python train.py --head_dim=96 --activation="geglu" --extras=["capped logits"]
Each number is 500 + 25 x the weight over the matrix's rms, rounded and kept within 0 to 999. Layers, rows and columns count from 0. Numbers have three digits each.

# layer 3 MLP down, 384x1152, rms 0.0932, rows 188-296, columns 768-895
479529539506459475501471510504505540497500517484534507489524478494491499538507474510527537508491478525506488543497541530518503478528483466493485507520488531466508499514528489540521523469504502490485488518508476523515490506516501497471496495505478476481488519512514509519521519487480542507475467522529491482484481504477478503483520533500502492500507445479476535548483504489480496479503
512520475548528521501487469493465493552464550537508489469491494517528492444495497516488542551498527471461477509526469457468526441515489510506505456491489452475510473467535499505525526453491497503541471509463493530554513481494503496461466488433462544497490501465489494502493482506531492515493501522467427535454529500465490499488469480524463485497501530495516495496500520438468546482483
520475498534467490508525472493473498512473475498477525491515464490484471498490487510475499478463526493495451531466543465504503501498433495472499475523474496494535497565513480490512500513472487529522530508448508503464485476503454468498475524494498528513511521472529492502475537505481507509485528508486516514535508522495461527490543500496475539538507470484519438501461488477523471518495
495529470509494479477514479472478486500486512492488514453486557510429490524542496536515498537473497486457512499489515442494508491541511460479477507461500504475512503469506481507489486469473493453505479467494502500528460513494489487496551486446513475502519538518490486489502488531535467526501517481496507500526511435528538472513475509521519498504505503487482452512499500487505481499447
456526521499491468476511509519532517517468520516481488517482494519493483531501482483501514530505485483518505473524458493459504471486505477488490521459483486552501520489490419502525518508511519501506478515492512477503530496502486516532468505454493496484492489515483477475498508448529491487436465522520489507505514487517475498507445518499550483520563518492512530503499509507533548478485
482477477498475512491477509497448510500542452541500508501484509507511493467528488494504449495504547507472500481543507522478509493508492524520541461511484486526512569496462486473519458492542506469483531486477504504519467526475549537488485516488498498559521471486503487527543510504539458478495483498498502472474519476472504473509527492506489515495481506479492483443494498502460496491512
475481494532489543537542503494494482527528461500534517543498589517500538495473489466485499528523529518483477494532534534513497462510462482495536506553521528498479522522507528529496513519525514511491474471455537487491482490519486487482515484565489559487463510471503421554506509525474474522540508527530469518501503502445490503542553551513509526490469546524521502525546507490513508525485
532500484500458494515498511538536446495504542544516489498475504487515479482529464453493489481521549524499491517481515497513480493501472484505512514515495494505472485496517476493513484510506541482524527497493481532524518512508475485479497518500485501474478491505455490502516518518503514541480520523490463537474500508514472477494506545507499509456467454550497538478487502488492511527532
503499466444485494553484489531512565516491485493475473550439464529523513477462488469508497519503492509507503554506496491504539525490524497474496513487524499510529441515515491495537478467476465464475510516499474498490541473505447477509490485508520453483566514493515513486492491494508474530501496456514502502508510483501469538493519495509543463518504508495497499446497509521484514507536
500531512488529470479511540473522502492513466492503521494495471482496492468447476580523457485504483482499468484488513465499479486527484473486506456487525491468501495486516535514499472482527526531495498478487503525524492470421469501488518504520507498523471534536454529509446511512527488517463501473491475479468512524501541494469516539506460527512463473524476488475523513456513504485538
514542492515483462500525506468495537484497487514537480488531486497527486486514507494547528501505462516506526495541504512498475504573498519458498542519508513491499510532486502488472560536480505513505485485444527513494515498513504521531529476509484485523510552496496536486495472509503482497524488485529490492479537490498508472529503559513484436492505500480491475510476487524504520517506
524478477514487497552519488503536502503484566496486448507437508464488521473482543435522476539447528496449545500490449521499509475464498482498523488494498554515501507478511506486491543493508474508446497531519516537509526502459495468494542504505510504469478462498532478519498454510487491472480489498481465538495510493509502543510504497509535484454441510491534489483497485494525520499498
488501515460513491501500473535490511501554513506493490478475490477500461506425480473552536500506481440483445536532508496524476496498482542512508471471503503507502511483511516517512510521545451472495507514509466509460502496511509450482518493515506487539467542479485492487507510511539492513503513477455507474465530484535487491499512533472468459453512511554494449539564490534484526487536
488522544484467497507515505489504522533474524535485528450489531521473493473467482509513506478460469498508507510501504528461501527531540506496475519483508482474490489479489490512459489500535501497550510480535502485498472524479517489504470504507482469487507516520446467522481504480502431494513504494500497530499499508452501471525524484549504484492488523493506548485468469499489506482504
514535498475507494489526484543477464515538479492479483575500524489505488530458481511549479498537499494550511505495519481508541500536521507450504477506518441526473503501410544506531512524469490457481526503489548476501484459479513454481475496528556505475496503480494534536490510505502501503513481487526492488497513536514520542500525511578477483470504523467489518530532507503521492524482
495519502543512564484479521533538527515483499535469472453506501538467474508525511506511459504486500491513541483497522459518499526535498502512524507505462513492493498498484488478519520449528469503453465495507444530558489487483497496534506530478493481503484466514506500476500517487491522494526496502505475473455498491503493529488483493487473531527499492501519533466465523529515526481499
516473464501482528491521525560499475492478495511529478503468482513494541443526541510478513548525481492499518456507484479485562457523499490477493494511522524511457551472490515526511504494431498484534514526510503500506446469464526518480502526506488498525481497510459486528569468503509528474483473516509514507478493520491470505499526465501530503515476509528489468505510551497509485482472
499430508519513507525521512513504501524513482517472506517541507488500544520459509511518488462519499482529445501498427476496469509526524509510528488518475492537471475550527504491533525502502489484461505505494507488480523461492501474491458493477515487520506509514524473458491539512504450463497504536532536532470494481510521485487476505465492451496511488503513478510540508536476507501501
453504558473518500501538462509514447475530503515485547449494493478468519467505541516493522534518498468538497476506513485511477502488471513520548557502510510478482487521527483510485478529515459533492478545491495559510520468526551500493505463504454545510505490512512484482503498479503490487503508502479498489499492535513497500502529512465543494476541528477434518532523527484542527494507
495488551521506460508501464496494521492469513497556544503481478490469447508426494484460515501522576485487520521493508491496505528502469502509510480541540505487508512488513501492501506454508523459498491467478533495497529503460508475490515512493522481491494525483507548500479502514463504502475547511503510524519518499491492476480471550537513482498508466503476534529478505504515463495474
463515483502500504474512518504465456512502466506516516510466557500493490514470547499502474503523508519497492538493480493441498474486521449503512517509510516542474486514499540573537511469462478525517521509509494492461522553518501484469470514478509494485541500488467469511495456513516500499509452516532532504521513502506518485547529486506486515491499479466530458532539486514489522506504
462486532461500470491512518487474523521449440550493472491506488494495496480474525497451494505484508473517508492524509498523521484504472485503523491489494504515497532488514493483524549488480482479460566499467498561536504463484501505546527499515494505498464505477522480485478498533486531487489509547463544503487496470485505506479495498505482525437542490533495512502542504548462536482489
506515527498500486524489466458491482483515486497443572470484501524532416512519460496527520493471513501464478486490483518543461497512497501548456474532473495505480480514473541500490464468465478476514509512526475503479470518501512501543475474491525474480494496503471458484533459487532495527504508500478532500491486493493479483509505499533488441491542418499514477510537498470504489494498
509502521479462472526473477495500523473498465469459490518504489534512532500528499469542457511462451520465501460494489504526491486513510468553498473464502481500531450479499533530482473461564531470507507448493485478515498466513534527495502514516544507480495513499488480492520558507498511541488497518461522460510521515494490468461512502488494504543505504469486526512509491505511471506453
477481493466519515502534464462469496467453505484511488517510497553528508515493530516469507529526502474525526521458502504508503524469497536489468471486516486487458507486521478503502515461522486492486492487501523509478458521472501556529530474491471528500501514474505474497516487510532509481485451458546520502492488497484505500513500547523490459483525495515470457523504511503512480454492
500506526494455514464492502495497497539521487505485514487506483497461539496494485512495533535472478500526512482480496471442498563499477521469487461524510502509489471506461481534507493479462458503514503458533527461518534504501474506464529486483547514505502489523497537521492501483533470472549476470509517488525531509511469487517534519493483526536525466509542459520481484512485567520496
516483552482486496485512481453513487497469523477456508483451478460548480515485539543466456501485503497503534486487501484512490542526487525531530488542485477515491571517482537479496498503499475501521471502554455513523495527479472479503526482509544474529501477521482510498477474512529495465502563486523497486514540497544495524488559531503520511523527536481540527512475530535466502499485
465499522501499497488481456506500512500482524446544503467548517542509452494519512543547471479495487520481450489462499495502482519550488473508528460547523476521499507509531465467490518523522508502493464504544519549495491492549499509491499515509502511443509480507531523523491474540506513511533514484532471521499477533478478530431512541525500505477506494506492504456461509537527509487519
513510515537496480495512504482507488479517458530499493495510535510499472517481525545477547501456527489478462526510478491481500521530530544470495524543478481500504473525506483505500557541498492481501517484516533528474470523486522477507494461484523522539537493487518513479502496506521472497480469481517533480532521430477483513510534499469504485544453474490490486518466481493484493522474
507483512457563499517494525518486511492514510526517507490495439514474511459517461493468508493526481480521464492525513491480540516469496510498488515504504493525475499476511511503524469463481528484500527487518516501465473491496543507448521493556469531503537487494496498530500480526503556476519458485447516520532505477476464490534502465483498470529489521494552486495525496510486567512491
490554515530519469493440490487496549514515506516492514478504485533485503522501465482517490508507515525536486522495525533529496468515480469473441474505477466472510528524455488491474487516482479489507514476489538506506506477482502534469513500525487487502518520541482509482478471500518514504530490511510544537489444549520512505526522503542497492489539513469474480490500511489554545501534
470496501506463509542503505530486522533504535506514467508507509471485519518509531484509492469515450476504508463523510506510488499509494504457517489487495508483447493528524536474529485507531518464497461472517485558503452515494543460505569549506427538530504499563532510513570479468525497522509506521486468529478501489544482493511500507475551491492496461495536510519482525500493478494521
524518527521490518517524547536501525487540502529507483536510549517508524479468516499474526501499507500463454483461505466516505503528507495494491533520480474522518489495496546502513501512509515522513486540500542490516461524464537477492523542481502505520526515565516442518532507507530505468505485521519493509498501490544501514520500482558479502502521494485541504458481485509463515485488
485494537507537497504486518487488488441479477506497461474501503499485477532529516468507488497489497527461528468509518397484499543535498539505472483524518488481503523504545493496506505506493521539537506510518514537513492507511484519511522508473535472485505524488484513521463511483482499486482478507480458494469458497487474531492511519512522475478514543525478478467496504470505487492494
521475534473494480497501521505509471512465524545547525538486481457487474488454511465489477491490522490471466481508534526521515499491465505508501481480512481525531482484525498501463501491543534476472496492464421519484500560501501492485518532512493510502511511511502478497523493486516479538537501527529490468517511533486474495495497493485548475464530511517451505494509546491488522559513
502506551572514531502514513537487387518476478448524516481494490508452477477499506508474554465495453469472477521496508529502479504477510534509476511491477481532499508497495485535487516522530468496499468542528474530525507501502500502503506470490492487505509472453504517511421478506490462587507471466544434509530485505480472517491500536501483460499511445521513480511492478512491504480510
507479498480486518474461536510478529517510509493499507500501469463538514464504512502534478512485524450562486531486480491509495502521533529473503524509485511559493508458481493481505501489489501533547483497504560463525495521508517522515485482464480484563456508507524520477486431538494460439507498501484531467553518458506510466495484512496507486555472475489489493436459501522532503492511
514509511516472498513495466487513480494513537447516527519496479487497529472502467516499507495472494494536536530516544478467521497490467468454501523513529485529511535529489519498530549513523515504533461521555512508529504519519495499505543535481520480469517534508514461497543505479488523451471472500483500476497543495498460572483533489475509475502491522531488520485519492484474472484516
515467536511463530480484474508474506443482528548502455537474471509496506487500506459464525489492528484545538515477484471477503509454506474465500503480543497476525477529517434518488526472525499433455483537533475523497536499457498466492483466509491514501500460539443537550516507509507460478493500522481555503501517435531485469470498517505504480502526518519477502517508519483507519505464
484466507500541518538518493478513470472522459509505470535470515539480525452461521511516471528510461516529492523508527473485458550473490491464511474504496472471547469519462544478481466457534504509503530452492489505519504496519526546532490500474492507492519483553512520507536485515482434494497458480518475509532502432526523452514455494516504525490513542474489466529547486479490505494505
507488515520517489490525499477490498490504496477538537565471489474505505514481460540527488497514538515469488460505477543497481490525495514466501474488488482499518563545481513497524497496521506506480502504493507476488503534460506471478504518478495526517499515536462465520547519469503537477501510517493515515542559463550491526515497511516506467476475467486521514535531488466487517484501
486495463502543498520485488488480498511470492485513488504516489507530512511486500503475484476542485453472522475512462466533494523504469476531527528521469510510505498439551509489472499499478468541510516521473569490516515504541496506493479510498527512512515504503512537486487481494499481490515511502493517473517561540505513488431534505510472489503454502499482533490506446521515457470465
524476468503515496494482479460435473552532531515486543468509487560505519501535506493496499507470470491526478487522485486527459463527536492480495504463505483515484472468529516503503509480553541532503529507486532486512499533506503469468541485495513486510526527511517489495485478484500534451489463492516497513519474469508508516511500506550456507474474493500496558485530522512467503488483
464511477521507464506495469505474475516556476480483520517517513511482518452528571466534525505496538528498506486479549479509542504488550441519471477504520493531469466485461480464515496514503522542514507504488521481504539472500533507463503521484469509471511504517477501505511504448499543465521513515533506505504475525515505515496511520522493541531547507535519470532504459482492451495495
508527474500511520483549503544487479529467491511506490488504493530508528473523521479508465506499508517513511489527473487494479491493528490530519515489494461528502557509476467526473504473438525524514487538511504504495480525551477516488530506503524500465517487540514449556500547481458485465501538505513503476536517497508507523499500446514499530482486505490520506500475454493461498502479
484526522485511484486537500468511524534528483489497468463507519492543485455527477519487507532491510526490500525501504495528549476474499486517508446493520506502447427495571517536522495520463453496519498493565476503489507495475480533524490495527528499472513514519496511512501524486479483472487461484512522515517461499500505510471507469477489502484505505500446481495500505494530495496528
492501516483467499499497473522501491517445441466515532535500513558500489506453495510496548511495538482472503482522463459498527539482491493557521439513495512532505508500496489450531461503517507476486471489484531459500557495480483524483498498551525472502519539498456552466501486490510463524512490488549495543479487499468492508472514507538485505532489443518475499513497498495501482496533
511506478497514492471557485513511528472539515486517498513470491516472494480539489518470522502513513483521527506485478404504494513495478483546479501513473510457489501497502475508476472513457466487501530567463504517516414496511487509452500467520486473510507504549507478450504495496473522516490464542542481513515476489497495535484506502491496503462504492530517487465505494480497452491529
556551537495527536488484489503531498498492484509504513544498506528519460544524520533556520520472483529521516474505525467482534538521517460513575484466527514489479500520494461503518543534469504516480517505535494498521533515532505531495509526513550489491494483485516509469475495523479486503541521496507509504501465516479495529540534487497482481504502480487517518482553476470491525504535
478532492529521545513493514504481489476480499523538519504522536478497517526485509546490509512511500497488513493529499443512535520520511564524499498448457518474489505497488443495485491488545449502507495464484510470558506498477483505534480479467498470501481515527494519548503495557524478547532496497522559525486507502516502502505527494475497487501502487531515506479525504554477499488493
552504499517529541475506478485516529516503507485472473501496544496495453486495515538458463480458512494541508501479502501510483489486496484500527450499498512502498534473542470517506517506495558487484505455533533515481436445509538515523519529521487492516456480482479484463487508530511436547474497518504493530494495461520520507470481485485475517500487505513507483490531512495496504501500
482466448488540479441502503498496511512473469543497499497514561513487509519499468538509494527498526524492500528491473573548481506514545439476443540533493491493482486495482487526509544518509535502512476508494508488457499501476526513467505530456502503523508471552512526507487519490477516512461501487504475468521473456467530487527494508503498509518543497451507485522479457489489496472485
526508525504497528526460522501518497512506561460532531506495461457460532474450535481512488513512512465457515521515503495467538475449488555507475510495519475537483474508453491503525481537473529509491500496501541521498483502512495513528519514492524481499464488483485472494469543516480498475530463505503514535546492501499470470476527486487508508481530499508496503496500507544496497517525
545492454508497531486509502479499525506521483518475534475469527501454536493541497494441524467524513467522527515491563504465496514476510492496468501465457491519532513511497482528507480473520502499509510555541495448499484481497544492496499483471477492527547504477528492485500493520499500549510521525510500502522493471508517478556528511525467502520484509451511495514514511461511494516529
481479484458471480497539542458456483535497517509550496515491539513494503517510540489518522489505509490488519530504510468534489465477489485476516493508473486512494505564549515472497519524529530518469482491520512503493520486515539491455505470518524514484481518510528456476534474518524481519469562492512484530520491542475472488486478532492530487472508507522527479516516535496536542476455
527475501465491515534530487500465498486512538490528518509508481504511518466502492491477509503518504495507484498493532459485524469547505523502501527457515506495470483477458493538499470479487479488512485487465442478493542492513484494474466502503506465514518531532514558531487525450487503488520447495501520481530509502527529548494539476499503502518529494484514516497508498510466475506541
488501495520486483491482518476508509518506503471531505486483503560496507459504539494508494498528460527483450509474492491526484490492491514512494489502524524514507496475459520483422534511451462522494478500537501497478469501501515507498502485501489520493548480542494521509480532495470519496519489528504513526501469490472502502519483483516490520498477478513514514519494497546490506470488
500471509500491503469556498521491494466498490516505494477511514504501487470465466523500477471518512494452514487543471534548462461519561511489510519573489488505525543501474492473506514515482510461484534542518525508491531466487512480488527512471480574507515457498483500461487504511544529539478484478587476502494505495521524482511477515501506524517496500540525491501506512533527491520488
493482515499518480514510510483513508511492502495522477495503500522451499546507471461503491492543470519487514521528535465485519517480537446493503476518526489487507490523519486524541511499551511536495502537545529479479513498505501475462489500462467478525497507515507500503456492478514490514500479525504488500538487521544496456473491473479502504520488523525494539540532476532477482492508
479495484505491507505484541479509475470513538535513471503536424506510518483496520526484488495498445513503476530465493428526533525525526484498503526463480481481533507501500480479477476531495463513507512494483506487443493533504484520542495483489521494503496561476493483529515480549499493482517517436505491496523509544502492447529536521508555513476468504478433542480500533506492538515491
483516483515517479486477488508518539461506510500469497439465513519470472491459498510471511540531487502517542478502519463504530475454486473510543488485484463483448504506485509494519521508507500544491506503511502484517485484529465507479548490538528559510544578479488542477496512488472503461549522510568528525500457474487451468445536489461481514473528513491497507502446476504512491521522
494507537505501456535508518494513508502505446484550511487545512461511495477521531492523478484472518475522532506484493495531506469485471525570493515538523463469513523477509472509515503505507476539495475509533485527520513498517531494512505527485509434480478479506483469471493493526469537441511513548502495485533504509511484505502506486509507510498494527474536527473479507474460502491509
496516521483455481523528462465500483525503474504510503532502470491507465507479524481424517494478517455542521503524500534465479551438510517513516535526508528442520512502506496502480538540502480479512486476479460479487485495488489519498535498515572458539524476492525497484463464486505508476483473480497503514474530437487520530495493495490489509523502482479475500511493484494524457528438
505521530477472507473529552499501488491476511435534461463509463501539499547504499492489506546447478502515489459503532513479504515466491531523497506477467526481500498447517471503511502494528483508507488508506489482513460501515506542498477507515525471512486524507483512508556424516510480516474499509509548447547499506536517465470513516496530534546450482518504457520507498470510519506450
484502527500504506483498483518455524499481488507527536485504504494506500511492444499454467514502516486473515521485518506505463496487513521507478489490504499530511520534502524497476537483508540472516540459437488500489547518515486474478489483507504500436470521494470589533483515516484431467488491456459477510479503502491466480494512527510550499482504525491516455524472474470497494450496
515501500462506529480472446535548466512526484504486484509474478497529505454485458511533548504507472509500492548485486501498489490485501500460456500499515511448488498499538462540542488505470508499488517504546452467455447482534481518546507452501463538485478523537486505445448493485526447491510496502454502505513530500510517497495497501500538514485436537540511474532521525554507468509537
501489491518470469511527501479458559494466502483506466459473491538469496511521464517539541499480502516491572544522480496525508499521491469469510510484515512487525502497532487492479519486514459514552470505495475495479471503483490510476468518509519501511472470502512526482516529514511544480482502514511532507510511486520476544487518491518502524469530498548483465504481526494511544483472
506486539494530487497468488465497450493515457448570519461491524509498493474517497489502506567525497510466494548510571514516501441549545470466495493485531532506480511517486484511495514529510472516473511439538492532492505455476466538512466505510504501521528500515516478536501532500518495482559493509500479517497475536478428466484515547503469525514472539479540531529411480512469488483476
488507492473527503516503534484496489535517548506549512481448508502510473501494537497513507466479450466498541501489522487458504522499512469514499504509481465498541486559510515507500495491523490503499479483514505476478542549492496511522526461518529504473539519505542535459471502467505496466514480513526513528510555437490496469485475518568515492507487492507488492494472516486504541481454
516466506501448462520484516500489519565536499466478455502530516468507501494534487453518505545477420546490529488478494532516494543461538504515485489491527509509497522515503533520511490433492482499489486469489489463548537447484542520497507485506529451449514513510491518524506494554511484480507495507525500486460468487479561527473494501494549530453503498454502499526489506462515481459528
527459483502522508490498457519488528508515496469504455507524512478555456518509505549490523526495507574433445487516502489473456496445498495484467525525477473450458532562494469497470493524494505480486489502548516436509490507510500481517471471519488508497504499507492512501468507526475489497534539488536532527515496514479497512525487562520513492502466479541516498523480494492470504483494
511527460488564490481553519500486519471539520501519483510508526535520534447522495496491444521449548517509513497483504533468511494474446545519519490521474522476512518485518493438563476496509512523530501500499510525486492494483497497506517494505514512481509497530533500491478480470431506503470529532506503473475458471509485533496451499521516500513501439491483523534506540534480521553504
473485515472467539512528526550514525454511462498510515501527531554490530504524495504494485511538492503460510526551485470496523496511473514497487500483529547519532486541502530499508514494518492528508493500504485502526513501465515476486476493455506491511500534437521487496520531498482532535497537516555482556502493509547497489499466538477517485469485483478506514528515509514507454509502
508533506459471508498503519508511510498484514528479500504493495497509510493553493501464497513498512498493520507486525439501506467525439539500479495515485485449488516459486509482479442492535514500494466524487519525533490470494441539500519477527433502489498453501491479501496521497518574490522458510531498511503475490506496492527492471490520486496512497518507494471427512487492552494499
481501457502510534506507497481498488517532487526499485514517470500493488455489511485479508499516505483458473462489481512494520470528480507490508483502459497511476510480562565480484482510491436510457568531507496506472501497495513475465469450502511470485495495452494519499539505528520512501530478497504479493499465505506509513480511536500470493483447467509496535511497486495492511490478
447459532494529518488529492484518502519475502461479513555515494486511519474484515502486511497490458530496478493492518516502515476504515480471519515483507503463464469531524521422489489532501494532530549468484512501491480556493469566500546508513506497499499479494502483480504518483542506467520491473524480492517494454503473482500515478461502485501504539533484475518488502521483531486476
489511507478529491522481505465487508505508507480502516541505529470517495457502496494505505482501459489494504501513531478472513508531487543482490466534489507509518505579446506510512458463484458486517494546501538509508543546502499499489506517503563509481533473525464536505526551512515529530484521460481470505505492480530445511521492503501483518558499483503543508514481483507537459486525
501545490523461505529504482534475513494492486490519457520509549488534500485488542482514502508519521488513552459489462468487503482470497462533523480495480510512503489524530485472494442523497530523469526454496515477524539493487458542468544481459518429521473492480485515465523478489529563487523496496511522512521528497503529509488497506487477541506504472490537480493525515470509471484521
502534500542494518499492478515513503461482487504505486519506508442503501476498488438493475523493516479468488478491483507586467501526518490520538475496492493536468544550529486510523497496470508521479485503484491535467481500487508459510512465511481489489508486498473503502504510529529516497495508494534476499513467538475474497467515517502506503504499516492499492484493488454543482485529
487501479489506484530493490506522492481540522497526469504510515493479465497528489494518509471518507490504535479520517495498543443515506487520519465512500531469558483509511516497526496488510498525452495479521502496502522516502477436493505516518502481482504510461486493477483505470554511526494506503527480500517525559511507516524538527493486531519511471517501455451483484498476509552540
524496439516512493502465423500542503461556508485447500503486496545497528505524498497498535496514522475488497530530465488521531502446543473457507516517504516484508532454481514485513474509458497530528517513497502537537469484460485500516485490503507513533498501514540481465543507508527523493465481485499470500444481494490508498482460484504451531504571523448515506527507517463509468499470
474483517477542483485507479502493469495464478478497451499489512471488506485459527546509502549499510532513518518481482512479528479538493500484509495478477524446495544466480548526489508467500452487468463475478521514539453461508529488469523497461474495495517485487488482522498502450477545497471553545513528459534481481438452502493494519467485528457469503521528481493466493508504513485482
509486543499482494525502527478534475508559474495503505540473494479464529540488447464454496472482481512507500509521504485514531488494463487502500480523492477513516523502496536528534504520514558491537518506522493544503486548545492528514502457501478489485535489472512507535439540456493499518456513507542489520517513503534517489447516505511519519543505529524499522515466509492514506549472
495538479463492502489447500467521525529471474493477487504507512478479528501490480512548481524464533474543553517511521511477560503509517488503509508495493537499464505509513464473472523481495487510492483508481521479468488519507479489481474497495527487452500506514474520494518514554499510538498490467519482485550515497508457542470458487491513505505516473507530465530470507485504464416510
497520475520468512566512515494506499543511509509501512493521488482553529505518531443486491491507482511493471474553516542462548482470521504495506518528484507536514467500479452560512510510497540504487514508491486488474510532490512548531518488526443481460504504517515518494496511491479468508531496512463514515498494471472510484536520505520494498522457497524505484498495489522485501516551
522505527474476497505561497543522542510484505497502512534524519509522445498522514525504519505470515481497451504474507484504486487459477494480523489522528517464499546538479491492497468520512469479534483503525488520496491470527528521540492489492517484505557477487568485449491535502486502501513522514519543532480537488512455548491494505503495495510526505476507513495484500529500484543529
517488525478491504468457499484460529508487531503496518541476511491487500492499482507520479469493537495516501514512518537486448493433516483447463482511495492477486510471487490489502494530487496495470513465535514481497518489539507486512507458507534502481481498464471446477509480495493484486527485513513538459474496496524452499533487534537512482509529469487473492505513525490518453512499
477517486497503511510545515524470426513509514431492477489526510499498491475488482521466509514522444554541499523462507512460510525510487469512528513507485485512515532553505486495512514538448487482542532532486497558492455484549541489522502528530503482523508493499529568488512554512507522526447468474556502510550512526505504507500520467492438462471476483518487470478507499502524487490541
503516510484454497496502502458474490506489512532499467512493523514511484496515537454451496509508511512448543498530506510492490511486499495510473503467474531484486478514487458476499481443518516479514520480526515484516551449456486507461496489474532561484513495465486540513513472476484538517503469537488516476517502523511502452517521515498528515479544523471510527449460484519538488467472
501519522526523491488517489513487519543503509517517456469470525486529485475473465511538542483473480498512485509545542492474468483487482506510536489510534521465501520515509483503524468495476457522484504573502520513497484504524478470487531462487542530475525484521519478490477482540522461529488529488482524492551467516533470491470485475471532498471534539427527491476508522496494499509500
515465506517509498510531507506480496470505514482491528487509497473516511520526512504494529471485486503515551513507472478506501475478494501521469495529498476493456508539509532479456517508491486489478483468492515495490486500511521511505484524527462493534502498539495514545490482501506495516552468441514479507500545479452498511476491460474475514492489513507492481565497520506508507497491
470517510486464475488476507508511548490479476495518512515495534499522506496515488483522522500491500525493516507481502522520505473500498450493543480519492511454505494525492487504463502478523453503532500469471496495513535540522484507523536496532511520530492503506476499531476470529513507487498491492473488512505531521498526519519501558476562494470525518515514505497487518464525528488485
459533497514465523491509533473484465491509497461530511499495527546499487509495511515486492523496491516501507487481486494504441499497484507543530519478501479505517530502470525492516488542506469496529484493468514485513530470464540522474481481517481528488449549499489511470484535489494523516501473499493462472511479484499532513521535544464503522484514478556507484494527468515503518459466
449468432514503454506542459514497473498484464527503535471505501501532515479525508458564543472514496519519506537522446515505520518515511509498507511463460506523487506489495477471475492486475474447524447492447493518510514503498500484546493520494465483493480492492557443461499517510515494480488529465501465488480466480519530493500510505491504541511524501498509488509514478520483499495512
525484507525522520496507497507476484510540480503483509483473485515506552489518506508484507534471529531531519536489487499466516484515524493494461482476492484508478498509521475486514495491470494523488483502485483483516527513471509499513519482530479535459482448509483487503472525499521497470507497511499466494500450535473502482511503536549499525473525488518520507494501514494459508516479
463502520531471478480508513504520550480458532544483527461486425510511514512521494500489516539506494507499477461471489518540482495487511452506486520500518477491512503491526479493495487468507491537522498494518494486533526530489513509474523471520474460488516527486470500486458507543454485454526525513529503512508478507539490492505519516498500479513477522492433421515508556501484496466511
511531521513483500514497465487451479444465582497478523525466516490491495502499494512465498520499513533503510515501517520465493503496491469525510455478512453505457524463535450545460486530500488523507509497497495515498567503500498497472476511493471463527526517470462461520516457524494479509460500509522511518469476481540587494473534497501508465465488545512488520494505504513529529475502
487488470478460529499508567492480478505509531465476514485470498500494510508524498466495512469523514446498458503471473543478569529499479508517477499497481437507487529531520488471506496525439530539535521493484509526498544503527505544510473477508451522516500463449535468490501499515522511514456463528516474504503482520466490522488479478504503496473517516495480458448511537490494504519523
450543543487462501504514481465508482500503486502495516491536510552511486516500511503463480500474517527470511476511468476506525522443524474526549487513490517517496529513495482524527556478526534499483504449453519509495523504462513506506494530466472471517455489502482484498503496492487480536542484501492492518499497485486526516491509523478559462501500492477515522523494507465518529465473
488519522498532478492487475494476480497474500509521504528500496477514491493475514482476467503500492503488523466483504463504497511464540534488514529523498483544499466492435500532526480553471468537511493472491510471480504501516549456496474473498512470473557500500476538488482505560511471528502446519540538474503513505490490546520509494514502526492531462537459498498519500558542536529470
538492535510499526527491470490496503534496479466523517469477483522489488445513469458507484522531513552481527473498532523475529475505513486465468471554479500520505502514470437513506470471507496489520490504494528488460454487488461527518492501501534502439529550508476508525517479461504488463543508534478519452514506471490517536497462483505491492489533466554484485514486469448485471476508
497534453501510528476489486522553480499531490540466533460476553518497503525484495480511471469483527534511526472455542454470489463489509510530508451507452502475529517502515482472477510532473453506515515485528535494494529503536500542537509478579544527527477530520500485516463538487515473508473464443502472481508469465469489513469538515507459545507528510473544488480500442488538471529529
490507472475494508501503508515555503508534527524488459494468511471502488522503459500475533541503485529498553532537496458497488512466505501488510498505511513472477469508493556522508479503483435539448495481514504507520539522504541520531489486523516492492558500509507543531510501494523511520510510543521500531472492431460490482520507468514482472505498488552500500493478513509544514495502
507468495522514506512530516512536522519518505499479485516543491504490508533529468507497486509490513485478488476514512476493537510537511511489539472497487549509487512495485521500516479490495470549488476496533555516459514498508528523509482525508499499522478489491465499489522514479518489513474473500522479471507470534484513459476495516479527459508495536434513472474448536484480476481543
487468517454533468474485536482511519509465474494539512507517546498507503541496510457473502526490519495510495457486495491503497507497485478516526511498503514514493464505473509534483482473504495511523460526500476480518555504507499441496526500480457477487491489494539490484482487493479476478491494513484467474490505482502517467478495504526511495470501517513446502521522477534442511495459
541498546500489480516501512476522537486498509529504470488491529456567496458512468523453496508495520504487480533504467513512525494503514466446474484469503479513469511502509493481513512489503497498536559477492512484525515452488474496528473535497473508489518508512494493503461462470495499522491480513554496447452495472503464477477483461502466505489492496438511493532494501426516548489468
500478510515501496496531453520536493500547474512531504478517499462446471484448454495498500534510498525498537493487502528507536515536505522483537453477557501437531492469487499533512504518488461456451488473488493511551469464446510476477547482516516526556495538514484450502490545489550458514489508488483488511512479513504490469502503514522481495506462484471487515490484504476513477523497
505563526498514543484497501538502507484488498506500516507527449482479513497495517500473561485479460541549499463510531480483526453483515517484524501447517458500459474475514525513453510481480495491485466479441486488508505533519468481517458465479516478542479476525534484521487515472502467514519533511451461487498455516487501471517486495503501512535517498541510502478539484502485501471479
472487504456521546512523489511474519475492483497522477477465478523501517471481469447514485497497488494511512474521467524499486488480520522502514521517480503525500504508516525478492491528512513488498547528498519544520509511505516465498503530465497528463489502495468520478536483488481496507500491506504490450501502482525500511505486494496550495457514443508518558486491531470487495461531